python train.py --vocab_size=16384 --norm_eps=1e-05 --attn_scale=0.0884 --tie_word_embeddings=false --init="normal" --lr_mult_up=0.823 --beta1=0.95 --max_seq_len=512 --max_steps=5952 --dataset="wikipedia_en"
Each number is 128 + 32 x the weight over its row's rms, rounded and kept within 0 to 255. Layers, rows and columns count from 0. Numbers have three digits each. The size before them is the row's rms in percent of the matrix's.

# down: layer 3 MLP down (transposed), 1536x768, rms 0.0863, rows 1324-1390, columns 0-63
# gate: layer 3 MLP gate, 1536x768, rms 0.0758, rows 1325-1391, columns 0-63
# up: layer 3 MLP up, 1536x768, rms 0.0765, rows 1325-1390, columns 0-63
down1324 092:135092134123124076126120116068123154134133134079137130143080083088137131158154133132156115145119148114049048085109164184098142108114105126166129105144093091118108132176146119131184096117130142
gate1325 099:121122111119018137123174111185154130141126128107109138146094170131199161172092120145107124126080172121170129120140074085104136104142141140110127149114080171130087179123085146091140042182117147
up1325 103:114109139104085147079142133111157146101130143081094204143088160137113145103132125123067157099074192125132205168066100089126081175105175136150129168116101185147153140161158108093095112114110170
down1325 098:061124101077080136141111155119155153098155025125037189058139130091084106122075135124100172100149149115162158128109116087121108154116142163172122136134091116161128105161140140081132057195114180
gate1326 105:159181124125134151128140118131134209095157114091169122191176095135095138127086093119141096143160151128157100149115114145118176144178129136145088160162122110089105178123132150141095107106114108
up1326 097:123133096108153128116093137142176181104132137108170078099165128107142133098109140158168149139131043103112173152140167114135162150109108165117139151220106046106167152134150108148119120112165076
down1326 099:089102107194141084093111079081119053120117116121151160085118128085186129124135161220117070086101066143071141152088103091132173104112163090128175135135100176187171087151146090110133123078161131
gate1327 104:161166158156130158144106123115134138145147141155207137117152098106134070124116165160153104142152100113137115126100062078144121146111042101097100136175149197091128139051150146134085094087107150
up1327 097:183126142119120161158099110123147153136149116117160151073202101147137109136127143152129082139118150087103099089068043108131104099132077133125112114170158190141144140063161152161075125086123172
down1327 099:132114100078142140175104132125108063140097125132055169165174091120073187124154100126132127115050176083080177145160143096084170182094054121109139155138147129102122169168136100138112120079145156
gate1328 095:167145172109128090150116135195107126126164127107076094164115126152145101081148090141099122125121120146134132103095074076116164098133166111113163126183100110120127111116130123157129150102137128
up1328 096:073155133144145169156136147110158162147110165140202180078113109119082110216097180157187107145128100099133167145120156189098125218108127105137126148067159104118138140121091137093099121157068117
down1328 096:056160153104163179125086174124182126189086165144163186127136107152082143144153150130172100190129115108127135141181151154136130203074090071101088101100155097142072178134135125129161144150102046
gate1329 119:086095142104138144144192151125114077054156121180057131166114103162123123169149143058171145194066144072165167134159140088143122059082160180100074164084104072170176095137180109072149114137135050
up1329 139:116173192135142101084111125177123159117130138100092109122152162061155136110147103095145162096134143141127112146202152126094162134106133114149102141127126163115099131115083149150106135166183121
down1329 123:087092133088142114126140149126107133071082108150162141058137126127063086130136067092134112146126091102154122157103149152096126153111100167150124094107171149132079106119124149138105127160059139
gate1330 105:128133065144104081130151155132125138146162106136143145142126129142145192139148115119170017093096103066163167113111131115108105116115187130160077080141161194192130076153124134102119121070122127
up1330 121:135128132131124048104100157161083114117158088130090165105117139092134124167165082135149113106154125139130120159118077074133102194153146142187177124112128139149196103092138115115187140086097157
down1330 111:178113133124111147146151104182167182123178127099132189123173169097161086175141166156167066103119120127134160100087168204140108149161126120090138128113095159157130084117142119137164188164095158
gate1331 099:122057118108133109097125166094207087158142170096095117180121129112106153110154085135166160096109122161137042149192113129072109083091167167102138084149175176096090150139130160138144095133072149
up1331 103:160119111119180058119083105140083099071132102089139146166189126179119125132178126136104118171136138067145157163104126119149158151163123141088137113136091141099166118144097117125113155120194122
down1331 100:137159102132120099144088060114100104133147205130106122199153184151140089191151089132142152124138097161080153164071140160113137168159101093111130119159189124132137131117136121121151096194156125
gate1332 092:088098083130150193115151116083111102094135151190105104198104082170143128164094089098165157107082149185148130087107186148184188119054157128161144094089094076142173114147134139163112156134154085
up1332 106:132118082116108079123173174141120196136148158125097136130157154136156166119140161132143068154144162108121132174108113101160115114203105174146143142146166098210119187115133131140091099191121137
down1332 100:104125079135137104080150134130172123111163138081117145149120153171125193121106144146133092190131144157134127113131134091123140154164115150099163194190157141127161129105117144074090077190146136
gate1333 102:189119114069141129138153133176172109125141148131152158134137162139163142152074094140146170134162176123181090173149123111061205125148120127174145060122093162156097145148095107104095165125144118
up1333 100:101113132058140091137131094160207104104120117125095136144152115147140144127094204135113167167126136070206137184164099137072147120071118174114162110173128165103140203128106134090106189093139188
down1333 105:162170099103121110150074137150139127170074111171158136157122124128140148123147136185079153106163177064142098173191129141072120079170139150135162115138121070130168104123123113121111086103121176
gate1334 104:182125135062105122126057116160129105133129158158094096128116099113117159086183161109132150140163067148149191141197106089052153165082072166129127158155093131117120070094153092151130129140087196
up1334 107:144131156111096068126078129117121122129079176176119090186099132108097150103171179104138135149140102103094181128188108105073170149077086127105081131144095137141134115127089101155146155131062191
down1334 104:146143130092133084132090157163143208091086080190111147130108136131103159114114098094133124098137108131154180183206181135090156092071099076134070102093175174123090102137123123182132145148113162
gate1335 099:132095160112116155081063166129164075110051130101162113114116096148157183116147104137124126067112130140102121164122058136162123111118158140187128134113157128107158076140124172096124139122073106
up1335 097:152104137128107131098083163136151113142064114114145106111129113137142148149158087116116139058134139140109105151107088132162090126127141155168115142129158116111166090143150172112122133105092097
down1335 096:175152112068088124119099142140110122122082166132165124124145096132117141178157069150132117095116112169087130155124094138141157131137113099107094150122133107136124097120146198084142163092127159
gate1336 109:104131127190105079138138141152104117120133127181157168081141124093079127143157148103091115156132144111121111168141149128146072135122071149129130184108101067121100102090076151123107104193107144
up1336 102:124163110191130096123135165084081116083176183121097087150114121167054126095135143128100107122120167117132117107196138125117076138086108158122076188073121140093133091131135154119108130103147136
down1336 106:105175147163154147127148110125184103149194107117122179114123096076129142040167114127173180121071182102095131136136204096157096109081129137125118136159093115097139158129111100046176105132143136
gate1337 112:076110152119107126128106122147137098133129101116097104083092075172148112070101127125127109146114125110079152146081116075138150094072177133171143139113159196139118077084130115122171163123142145
up1337 101:110108157143138126123132105163172171132130108133164161115164151106072131177161130153178102143096147103094162189069134152082143114180146096173176143096113156135105195147092105114160143063149090
down1337 106:125100138168120133158100123212179172083080100168103130071172197175083114177181125129162131120116109130115111194090062142136174149151151130116179074138110094095138119135132140089104148070129092
gate1338 101:073129152150180146159131149109161112156127108119111129121112146129159105151108082186142094112076116129149124131117095132191103106117132086122152135095088106095126032117118154116121127114163107
up1338 099:086150138168130130170170189114140110161132098107120091114114135160136118137086049116155113153083138127135154132126092145183133120145138090128110163093101089111114070114157151153156097144156095
down1338 092:077140094124131138117179150141130156139076167140140103069136108187132153129118093069171161122191129160154150127114140189119102127180132122117117106176119127143105155155128104181129086162109108
gate1339 102:135153073110136063144110127172136163131085141137132106162088112150162067142145143098107121162101163165196176117172178119158124131133100119056110111171144099084089101130158147170125178138130133
up1339 107:120079156192108158132148108108125087117121148146142140092162084096139160168089062129156139130123169119109146135118100186089146146137124120096109105124140129163144118132105130052079125122139117
down1339 103:129157118052155146126157102077131162123131135138120100141146155137125165088144104145065174120161133118104191097111111147225107133169132105134077119136089096167114118139092163151132129086138115
gate1340 089:117143158117166163140102128156137141145118171100120101148152129154149172122159104105150139103125102148128078151130146093155180111175098079096171116173132073127163193163174162083119138137117132
up1340 083:119157147154176160119063137160154149154184166063135120108159106132134149122181129081140110078125134184138067188101117058141186152165111108112172119137141067158156202129170112132099147176108154
down1340 088:114190128190144148099122095123137193142131147037195119140117110096126106106095151113168150094142123140142127113114095138156120127107119111156111144150149091133133162118198139079077150209178175
gate1341 106:084137113061112094145153129180176121071093174088106121138080084106092100186091099157098154169164131120102158131148181146155142136120117124119173155097091062142113016156119186142123095133150163
up1341 110:173143148124095164093109118091132115197171069150168133149143123138154155103148131104134102120118111164109090151115128129166117082187169094091103142116133225101163160115144116128121196078097091
down1341 101:156174142097135147070099130113094034116161084147176112173168122084138170133121146101108092076098143157090084064151135128124077132130141107104144114168154143097091133158099129074121151157122143
gate1342 104:153132073103122113110171105118128194170142130116100110153130133128104066143131118088108113103101180163148117110125119117111137157208102104149148102168202150123147107103176126082136207112099124
up1342 105:145140105244182190129120073134148121172101133103156109085132089175189102123070130128128100094145148146145156133138167134220140169025126090134104136138109139184094080087116142129103078097085094
down1342 103:135104059156126163128073129156175127110163147080064144101149139172144147127173112138114120168143116090108138100128182159136099102070127132120109135187106164125153128157172169146122128118119125
gate1343 095:156185145172190119113080080086108145086165103118149093147142182148157088160148113115112114125104091136172126123132162102148091143097106164124142218086103162143109145174167132108124144138129128
up1343 091:150160126169168155105052070084163131108199109162126079103150167120138133121085093129179057137126131157198102054091197106145102136139097170139119182063117149162122115148211162111137139153169128
down1343 096:099131122140161114125056096071194109132135139129120077077114135111092142152112080158138118115123190140165111120173133151111094157085114159151128191081170141148122149181191109093177185136114171
gate1344 103:093105059110102162139163090149182157125086154183159107140139092135165077184072138113119122170163097120107175160151113139147193122170077129117122086188142117097098112168036125088153142043121121
up1344 095:148057119163068138094127086145118114133139120089217094123146172130114100102120100161156153140119133161074167132176083161107151120113071071106111100160170109085125080155068151174159129055121115
down1344 096:133159115142112094113130142122136060103106128112095168169122131069125098154166131165142127113091128107128076099144165130058117149123167196132082194114110126141160108138178125104098146151176137
gate1345 100:164179149183149119126113104082132114148110089078187160123140096178086106104144166134128111170137089131136107086111119137132099105092102172141179154122098168164102088146134159147121084127125098
up1345 096:135116147070080135111133155155102154097147144165118139124126098064133141149121113134160114167144188119091123155102142077137111111153124078144077087183124125097138152129164134120124103131108162
down1345 096:116125118094156153120120150166078107125125156074112071117086174114163096101172133095155139113125137062134167124167181123122138154125157089144076113081122130169157134136118118126123079087110109
gate1346 098:172059140102162130123134160094138112082163144116135134129160116130144142173030137127081135164106186121079111171143115105125208149141110114172156132122064154118134134124147088131128089115131138
up1346 093:113102127080141207097137171096173078128111085145101144092121114119134109114153100171092130099180110106093101138215164126080106109183092153179148103056135162159126139107127091122092123158080124
down1346 096:117102147085093117084100195127155116118193121113108155111127121144163170170122111117165145107164147126136148089104103123169210164143141122168161107143128135142139148125089116118103099185184111
gate1347 106:182083216106097175110059081121124116151139100134102125143181157099108158067082143117086161104183149122155157138101167119133116163121083082127177131151156099170143169124127160137139082134113113
up1347 107:071139109108160097160179156123129148153114163093166173117075093116128101217217140108172087128128078123108144122153074152124111095177159207096100156119084171105132098095106096079115124109133105
down1347 110:142142163140184084074089119121118118155139144100191153091158066126168107072145140026116125154131137156160104137075109150162138132184105116104130127157111058158155155176121119157100139072160122
gate1348 085:141136099093113110139110114168091144129173115135119151145134131160088104117135119093180148156181157129162131090138156111160153110091103161076213112183065113132129169102087124159079130185090167
up1348 085:085156066134192102129115043078110099155138115071167143132125114172150119155110153182112147111088182112136140161112145155156115162128159130125128125107139110147097094121096118131082106118168133
down1348 087:105085048131193171143087113141076105122120141127143171057105160125126127109141131111138130160176140195170131136117155155126112101152148096180081137141120105129166049169155128167103174170161186
gate1349 100:161082116112185137111082147102119154100073109114152153106102131098175140159128150048093109145090120122191116166164153087117166130139142141161162167173149152187153085132147140110111167149116119
up1349 102:111182107155135173118192080140155149168166175104152121055126157184062108147192076163152158117108144111100176135130121143152177097119136123123121057098080143126113151107076128156099104110067135
down1349 102:138127144146064140133130098095133141135176106124130116069103128165116093123127115142162074147147166093120156097149146127212134114138136129098136114138120128171081217132134118186132141108117113
gate1350 103:172170131139127169102124227122111153113131103135096120112191142136135093109108096116135163125168111046093111102121126113167198160119168152147151102091093147173147081102158079144111097184120136
up1350 100:090160125154149116137118083124135125120109159077128118169059112090108118167144140149119078119103158189186135128117151127135067118146105117134058127195140107107143180171106145153138184080136155
down1350 098:128147141143150097108123149159131076132133122116107195138133135082128136115115139099126141171133096160130167128121057139191028151124109120096129172166118073143098108125113067135101205056167086
gate1351 094:152112147142124140082105125120180098100134169129158149117075132096133122146115143116115118213110164119090096162180151115145084151185216108111166156123145138125108149130106128076087066138102152
up1351 090:137098117139144169098039110070193117133129114134125110117103088119158116128127154082076127136116127075123092169175178115133121154175184134104133123172124135104111157133109069087077093111088127
down1351 100:148081108161161130121110111121131087150101092137139198129129075075094103133095097158127127078117143035122119061194188156120142135127153134117097116132134127085093144181112136062093105122040178
gate1352 102:094094147192177089212172139141109125094167116081129117125142132107144132142132131102125156115119092118136154154048102157087130111127111193143191119096161159118107137100158153082153167151119189
up1352 101:077156106211149066202179124167104127115106087059089117089155127146151119096146125154115128033114105136095094130013151135074192089137121172167173095106153134146087153135101151123165135102120136
down1352 101:087115128183169078122093093159115112116132152140081097120176151140130099161133169148161141097182099113160150118080126199129141098156094086135140137167143096058113087157157132120140132087091105
gate1353 103:102150079154079119144162117130122115074128153131161088173172117116118117134058081105147054114091139107140155110101108129069192119058068094094155122150093126192120125148154197091129112114073124
up1353 102:183090181142134148166113149154134152155155111134128134038126133131133106113208167158101179145150135146137123107161133132148062123161114123137102097131156054102117132148090068168163138184176138
down1353 106:156135140102089167103124151118132124142142125153137098060145135109156145091139123174138086118138145095131175137163085151153151143171166129075100088211136124093118106117082066147099163141195177
gate1354 103:088146080134162138105142136157179175136156121117137112140054142154149167145127068093127145126145098081166148092124104153128115177064073104088109071166104115120099098130150132143072115138126157
up1354 104:154110080144122116127125112120097092169141108119081117124158095127119117133101166138092173134158150150134117129106098118125127144150136156180164147160137130149176136139122080122115136147120147
down1354 102:090102069165111103132080168106192107155148115122082092143124055175093163071113088142129178149129103163140111131113177146160084186072156145112135095145091094075167140140120146090128079114101131
gate1355 105:215159116146158145164159125109161099140160188148150126168099155168144080107187109108094113136176133112153143137091100121127145105131106095126164089111136150121130124122074144125159169110106102
up1355 104:122108208082079172098112166150111144102166127077130110107180156152106104140050141180129170147132049144103116093140113132103104149118094172145187119133111133142141163086138129108158080171113121
down1355 098:160067067119168110125155143136107143166174191126149149085114060141105099074156122117140149124113133153148107080135123103158113115099152095122108109103098165114106152156096099091102143152145174
gate1356 088:127136097159146116140088066173102133098116128068045196114120094090113112133125152160137119062125133203108123153146087071127135187129064131136171154119077121074143139050148161156091188124081162
up1356 085:155150113164101116156107102160139134119130150114079205113164097080100103149129148138139148110176092168119117121153108100082146153119106135104178154137105097108120158077114122108103120136131195
down1356 087:096168140186105121111108164105092119083156048146178060134121127116194056111126101145086132138147105154134090127151096162161197104185111111147078152163119120140127102108160164096088128124156145
gate1357 094:102102090145103096088139088090094122121070150131136112158145149156104133143103095153207102155131099226138135158186177114106092083162121112170172118130111164116127176142166081093178151133129136
up1357 091:147091089101141160125100093130095137162080112069143209080140135165126130180164138111123121157132165115117142127100108116131044158125112087127132098056170082140117103118091153135111101119136132
down1357 094:136079170091104175085158108064066085194129067154167166042078140152100085149076173112108119142093161107115179176157185117197065185156147131073085119128182127178102117136180132143159155161115130
gate1358 098:152135146149107109118133100136117115074129107077085083140156130099135095187136123163111182163122172151162074127130119101115162177131177144157153187126131176178134154110077116119127112082113112
up1358 095:123131141114163097111104150099159134119120126173134117100095137144101162079109148077131068111093163122118179133101102150114063091123087111096104080132136107099125150148144178164186157157143150
down1358 100:124089124111129109129086140136092130068090099124066154110141115157094153091131142099118088103177099077097134129077157194111052105115125099103074121103109113083095087086131174131196118125112148
gate1359 094:155111104106201085127146182149100161119162118151111205069116064101066198151140117147085118117151145087151119143151137139134093186097161208047122071132124116124112103124144122113118146114092141
up1359 097:147096147120089110187126107100157097122109207116130100176142140111140114058145101113082201121135087160073046152146102176108138123144155134149143170134164080058105136110164121115109077114151110
down1359 096:143152220127089109101096100177092122091116060110110131144072138161169113084104182080144165152089131095102151067119105045107116122132155116144087159088175113157141184147154142112068109145171095
gate1360 101:124149157146189123140137115153102133045128113061130113181148136160142125069120130143100149161107093128091133115143136145142129115134119105168135080091161125144108114176093071117132061051143129
up1360 100:159143138178149149112135140175092228092088095041121117129093114155107112095053096149127210106106126113137129087138152086109167143157152127125129087124120093098104132124108126137113076052122093
down1360 098:120126097194084111122138055124157149122169118055106141117137121124102106122134174129130151196175107143151061132142113139128130124147107136128107183127126145095168111151121099105119085103138057
gate1361 099:182095170143110138114085141162132110132122141128149094094118095166156133145107111186134137145183133167114159150218162084191131126126127137148178122151105110137214122127071139128149083098105134
up1361 094:095146095124144110097169106104115141157112133136130155150146134105095124116106120078141094059075134127145124108069079166087130163117102128149112088124115148117039126135165126145150197186136086
down1361 092:110163154089168122137106135184157118125121205146076139128114125124080126163155190100071129065088058123108142151187141123192076180114146154116137135152199117116158113118160116225133134170101118
gate1362 118:130177112059148139184101162123190148184105143118181092154120115087170127150131176083144047122101137129118134111149096139047064113078108192113069138124074076078116138132176149130148164121161194
up1362 116:069070160164123121101132107121102134097138173108132130082140151147133126114122173193108172119123153138153117145188079115186148126153089182114118139087127140183151114127083124069095086161140106
down1362 109:078133065070159120096141117098183120167156129119162078146094149145162149123136163172111093158176177133137106083161092146146090100181110134113076129101105126126174091175152165114206136121129141
gate1363 111:136103107146110074131134072139095163146147188113163108140073122153133151161100149144204124149154112119119102103168119113149138186105094149049097117153162135093116113046110124106140102109116149
up1363 110:096111108114124198170144208126154075106129077160137157123152132138171118117156080106073144105083112139115142131143091134119180048161152100154129159095126186179083166221115131118142128106158120
down1363 103:103120189160151148078150178131049141124130158100178135109119120104141141149098082115151165119135133133132137127163124206081082168149154132098122116094184132094093069130142125103107144118165137
gate1364 098:082128118159128129112108095126082143176122186141106146121145103105136169139134159134085097066135110192121143061169116104155151155083085206099150126142123165081153119136088112139194085154117203
up1364 097:160134146146153082115139141128121184116141073070113110143130105185095121137154097130195132197182135105175095118089142167134104131137130048192150104082149069121140154165157124077066168131126130
down1364 099:147162138123118141143153103116162139069113112067084171163088144157074162131165083128173162197132169149153129150121145151079143116155119139191101116050106116103107093139188131097169133138114130
gate1365 095:121127150137168099090169134157118104121089193120177068130108140122127135134123108140159152080147077119067129130144113090076092142104169130087143124131126126174143166076142063156109091146155086
up1365 098:159129113175090139096114128116120137149117155123161132171145154120147119154076113135076095132111135092094101118186122144096134148133099101129118099100142140080146105063130137088189092189106165
down1365 101:123082144104113134154139142142121095144107064091116121151119156107151123138124053132123086122067194095149144112132071064120160142167073142127107158103101128099118053136184180126172114156096161
gate1366 114:086115157120115144129081107162151171181135135130137168156076132085138138121126169118102105124169095091170139146106139105131144173212135135132115102094168120130106124134094176181115094074103080
up1366 114:059121136110098133094078108149120167189143146144109152155091099114101137130144113124125122106153096099211141157147129115095135166181145104104089094112152124140121093116120163191137073114084075
down1366 108:119107183120141190110135153160121064126087143091093148084157139165133175164067040070194103171084122151169129083052104133087100141091121140105157125139120124167136110141147086107151124195118117
gate1367 091:107148124147096071081142134109118129144147103167136140197129112112135149147132138102094130130129189130198098115111153151119181150130121114139133143123160096084080129091155150138151180093137133
up1367 088:087120120168128127128117079111155100088041127128154104109118072070095141099072154153176122168145093113167059173140059126176142190122084143107153119127139205136134134148120115121127131111177069
down1367 089:091145092096120157085090085198160137152106131118129120138160088082105140114105123105194122142165107073161136155086142184103095195177115153199109058083129163147122078083212100091135152096114136
gate1368 101:109132201118104145099127125133138141130156151091087173142108119090077091149152159094064100170167121166092099144168118143106157092162187104082131121101081125154134134147144101159118088029156088
up1368 101:080134112103129098128108135158083152175125106121118155072124156163176195076137101084212117094062103112111166132164200140154129162107136128144126088114106108111169095142171125157146117149118107
down1368 099:104143144141105113150074070142115084168079124171114121154114112124176209105116098107179154080141131166184177163151181145137100141126148108082134124137133107107094143125161114140102089188154066
gate1369 096:141113167113202133126123098125157148158071063112213139132129107134112142101103138167184117074154124143131119107141154130139088157211143161151109136131119154069101071111071103077152098072095060
up1369 095:128148194127112122135143136140097095103057072116143133094164109163132098169118158097231046127102104104159101086103178089132090196112145164075093197090141161070121101110143134099151132095067107
down1369 093:106156185151092086132158104140104168157052062139151128087131133159119133241104140145126099141151145141154112090138155155094126151068080130082151149172094100084136079109127139114166137090153095
gate1370 102:126152114116106113156126161136136160137147129125090111127166195141176075094115081144120155123108114130125081096149095128102129160092172164167129132163106090132122162105087120082116084125127095
up1370 101:128163094107099143143177101108168065089124183161109142150109110166123170105172102173160151152169137097159110130110130098128111137111124206107141191139132118146092127121116110141159095110123093
down1370 099:105159104130089110145108133159164148106150143168121134104103113101139169133154087148162096116137161127191096124119085117111138130143099099129147157129117148124156167153145185102091112152121114
gate1371 093:108143056109129063131171135141067140127150146173154126123158157167120123058158155205108105202238161144165187106157109130121128087115185153131223122120105146172179109070131142117156129168094070
up1371 089:169073096127157078090154145134114129111126100111121124144119129203122129128133135123173106144196148176181187119094100109115081138128172097125171166117080158157086087179101131098150148182063098
down1371 092:110155127144124133188135099131159140159109141115189114119168062113118113123145156185092131166165132130158153111102159154163095109089140079168150114118103206170148107100125131117095155163141137
gate1372 093:166112095138081137122127137168114140116175217140150111192161099132177088198203067164095100127092183105119120109133075129079144173067152127116162101181118107145140054102097096116139133146126113
up1372 099:189114104164095140174114136200159148165167158160155111118149115163159132192140129154112102141080172128126169150146099140100183176085146189105139089141136152199132021093067139136168158152154091
down1372 092:174119138119116169118110113172124145202132115123105162079093110167096171116156217138165127113142121139092151164122122147130154103148111167136078136151115161127173142140071152148120089175124074
gate1373 092:177190099114198102142084129083133147091120058085101085155142103127137150129124156140146145098127139138061135136189182137121065119156175169134106137143135206075146157112141139106089148128129123
up1373 091:132144087156135126140150169153110171098113149103175119135105093097140127170162130159115140177126132167099064159167156187115108163096120146127168107156143143135112112101128150127109154149128127
down1373 093:145188109169133160170149094172152126131019129111139123167132109115080109106161064152134143176129158183109097124128157148112107152045148168157120183119156142125135176186096161115124139147132135
gate1374 098:138172118178194134163081149147121176186176104129105159188167146161151179161134168147170152084158147137150078051130174143150104156152157138165160135173133093168110101086121124169147127085142098
up1374 095:194169140112094126061092130108188158095127143103124152145179142183126145042160117134148150163175150159124154095088111143126205164133154137172119151135161146135125098121156087166200134153102104
down1374 095:177140169140132111063179046122135120146149154082120147129119161142117132121084136189135137119136186179124139104064069155174113162151154078154156177120113167128147154157126166160188104109097092
gate1375 101:068166090116119154152141150126078161156138186173141156122141136143138135136078167101111126101093157124128089113156150080116126148071158087083127148183096136141144152087142099169114136113120140
up1375 103:212117139132157107095095129136148140103150087091125101137153129109141132127156143121100139146155101169140166171069113172116057102176082134148146115088131124106151110189096110082124097112111107
down1375 104:140113105140176085127153154091118178111153142163132174114142097125158190144110102137162130136135126126134138164090105095081097099111077119126160104084111108129113121144136166135089098101080116
gate1376 092:093137165115157152131040134128159128094130156115131090131038171161124124165175157170172146151190067171085159236077108088115126063059143111125114173085138121140164099188122129143099081161139131
up1376 091:161132111115062094125083122154092132123072111155109127117106104086111120111085105100088077138155134130187060138168123111149173107158115179139113127091105115139043129083118185136110142114090142
down1376 099:140138147111129135155113132091120092135087072093098107126168143075163137105117163127087116122083078067140067056158118124112115152151115155151124083125138110111094109111136087159102126111171053
gate1377 096:128096149134128133084179142170132116079073143144062118121144147148143122152090110162142117111135106102134139095121142151124108144124118101147182153141109111148154106070118115159151181112102098
up1377 098:100177057105132140163147154123146146136114101111134115123107156135154086119105153145158110127135155157187041133126121127134143062121122149189078124100126124153140134168169090158100129133121109
down1377 092:095172098119106170143145153092170134076147102155093140102136180111173099114116084148100108158115115173162088096169069150185158120145129157149139125129084121122176095094105129070148111143135101
gate1378 098:125124146106126118131142136116091101188152104126146105153185082155129038116115110137130142100155085125134148124116083179130151062170153116088174109131127110187146135102188141096080194071170102
up1378 100:125120152151127120097099120171139138141181176142152135058148118102168126126036145103111097126142108154135135142149073139110099088107131149140086104141165146084135161078125125123162142087124073
down1378 104:111104166117143068148099094131131107172222135142132120096135154104125062042137119147085101123156107114149107124139104120096127102106108166135132146126159164084107135114124144171126099139130164
gate1379 109:143120117084153089077152135116135139065116114108133070155116161142115091091075153131199112092116133155154161179115149141126092174131067148128171133064191155133083167121135139102177157112100126
up1379 103:131169155073103172103139139095129079131136133150131080076121146127157121106107122135093134150090127238121176165143187137108067122046202152107137134112147104101193115152157092129151135111120146
down1379 103:121139113164082100150119160114116115107143140099159119151129151119123095120137157101093125114086136163153187091118170129131082120079143191109134127143086136168144132137186145087212159093046163
gate1380 091:133101116135143136072089120165084148090111115037085105192111146173153115109110111084124073129129174150148107065175078122083141152134104073135149092115137149153132068125110104104091137139111126
up1380 091:156135121151085083144164146100165120174144176190121144084182085108085131099142141155126173122108128095131161178092148138171128120129099205129087145109146116086116202122149139141152120125152118
down1380 094:152111111137137136072177143065161116129090171210073179148152156157086120107157096188103129159139138107128207182117155121120060067123108116202111095042167126101127119098127083113139143155172124
gate1381 082:148141131092129107069095149142136120154120140127111160124077081091092055200154125072200117117175083131184122143097125126110133120118110059090126118123125151125155133124152155104128059159040157
up1381 078:106174162196155101207116139171154113126128177189103128149167168149144158093085172139118107102122111121102121117142121135100149118145106183150153072150089163177109104169084168116102169066156087
down1381 084:094075163184106079183099167135070110119141129182131138108140197147152144103095163097105147125118153109078109155116108164150127104164138130161158106087090151183073138175116158113112185118115136
gate1382 109:081119150085116150140133168081115175139111118141099169089078091148154128174121129140097138109183141124140161091135124156140117119144154110182121098134124134165150087088118076169113108153121154
up1382 109:092116101097089160146123096161095049151086095073100139141136107127112045129150129103131157059083183182125160147195069108168107130163127104175089131099160163131124121105130168098067159110108138
down1382 106:144167153150128153110135128115154138160127141144106126104158099124084157089141165099141107161133122117083131136149148133152142129115113129126144110151000127121186073073135118116124149150161140
gate1383 094:115099129181110169134144127095142112130122111080166096055161116115099090132119150081151106146130129147168134111150121168133136137124150132124208187124164123128141113148175148128088113154144104
up1383 098:103127096159169157148129163142202084098139051041124140104130137140119109159158089077191054128158063113161146129118132082136142153079104117106095153140119095172174128112145173134077138114135099
down1383 099:120128122214123090134156140117151138177123104114116116109131134117137164104141164128165080181134090184162132110146094120136186146080184117082119209090167107128124103123173096195167123191132116
gate1384 092:095155141153096081209092124164144112107143107204112119134127133143135110097116097110130140121177114174174161133176122125082112185070142153134151172137113157176090112144120072089172136136050080
up1384 091:185084098147124125083140141124131121183159126111118147111131163101147108112112142142112122143080112077134094121088137135152102115177154113105079105154098083047167142099193147147115159124167160
down1384 089:152098127125155098081126109058159137100115132122109155128085131181100133175138115104194131134081154121114045109096169163150105100135137126167121083153156164148161133180077148123122161080124175
gate1385 092:132130141174113205139120204127158123145150130070119133119099135127129102142104137101110097166071167080180060136170116098132166031150120117114142096070068077151098118091210151143104131113116112
up1385 092:152126193164167136167099155128109177129113119141187141058102163101072205077147157109145149137126181108119088150102162093144153110179177081120128060167120079163124197161158085110119135155146155
down1385 095:093098134161066144182095098149171142118134116133206130112110168065097200131149154139097113127166114125169131180101084148137134117153135095107120092131086130112135202169163092115057107180128146
gate1386 095:135104169148129151081069099172107184152100108131148130161126101111158125113116137163142180093130108070182152114112130123146099168092187132137078092157062188131123046159145168080122130120124116
up1386 095:105093146152107128210241114125115107142146159078104138144110082082121124114099100099150072106145132134150126129089097114114146043161114183145110141106142074117131128124147179140114103085088097
down1386 093:098097153183141185163210158137184106190093169023139105101128081169171123184128116079162107111133164177114125152103116134074154158138096162100141131170163156095133124154163153157122131206117107
gate1387 094:117118150155109084154119139137130166196093157065096191150161142177157109112162133084106122094121118115047136150116146144146150158138211128101136167096136119162098185118119132170173138103077139
up1387 092:179139090129095091202148151133083133034105104184113167056189168129173104141168118076148161183119133113082158140135203129199120164136161083117125123058080151104142195083164113156207134151116169
down1387 092:170142122151136124115174150149109167103142151118124154103144151133162132089176122066071076138114122098170115098119182089121156156139214177120143095072073125113152089156124168164188122132158109
gate1388 092:147118085156129053146108126184160169092095113184173113100172114115087143104111088140117080106143165153150155098149162064093156160176163175139130102146171104175168118157142156164143139121114170
up1388 094:094126121084095214081150094069127113140140167095128123169084099137133141133152186113114130127158100094139099152116093184164132086059091089073119170105075142092065167092126061078115097142103106
down1388 095:069179141124133151087113184160106090104097111120152134160111136159140139178128137121156131157131112146120142173123115123147146018136083142143127132126102145086124171144125128112158100181103125
gate1389 092:098133079126125129121207134136114132049173107137156099111193165154182114095114134141146137122101159132101146093142131142132175168070099147165132106126186083103137092163106110117137101171095151
up1389 087:088140163074100112142142195102192126123104090100118152130178145105221079145088120179149086119186050134181069082134165073105130106101115069171120119149173107165114103089153136063053158136075156
down1389 090:166072111114178131137157181122179150156051104142127131118129154123152122165134176130184064106124080099184121141110137129135109129094126106111119102090123101159210089097150112137048121152173150
gate1390 103:166141143098159157144111168115133154097070109137104197160184135146133118078151137105124141129167114159135074126096114136110142195131106083136169090087191119131092205132131159084196149096141142
up1390 098:144120035137126131102110147095103097123163165138097069161158159175170117094118136095177061112111144134138148169113187123172123108134115171109105131144111147089109148132120148134130101153122134
down1390 099:137194108167123106169142179145190141139162175134096105185144132147161131077115095145106133135128132156155146178133153140161158068082164158139119086142127127099168099107054155142180106150117088
gate1391 105:065087158092143126117182150219146137146064050066131106115142157133096159131155121146167114125133141101091095097149122139082168128120107119090096193116131083087116087134176115155185148176092150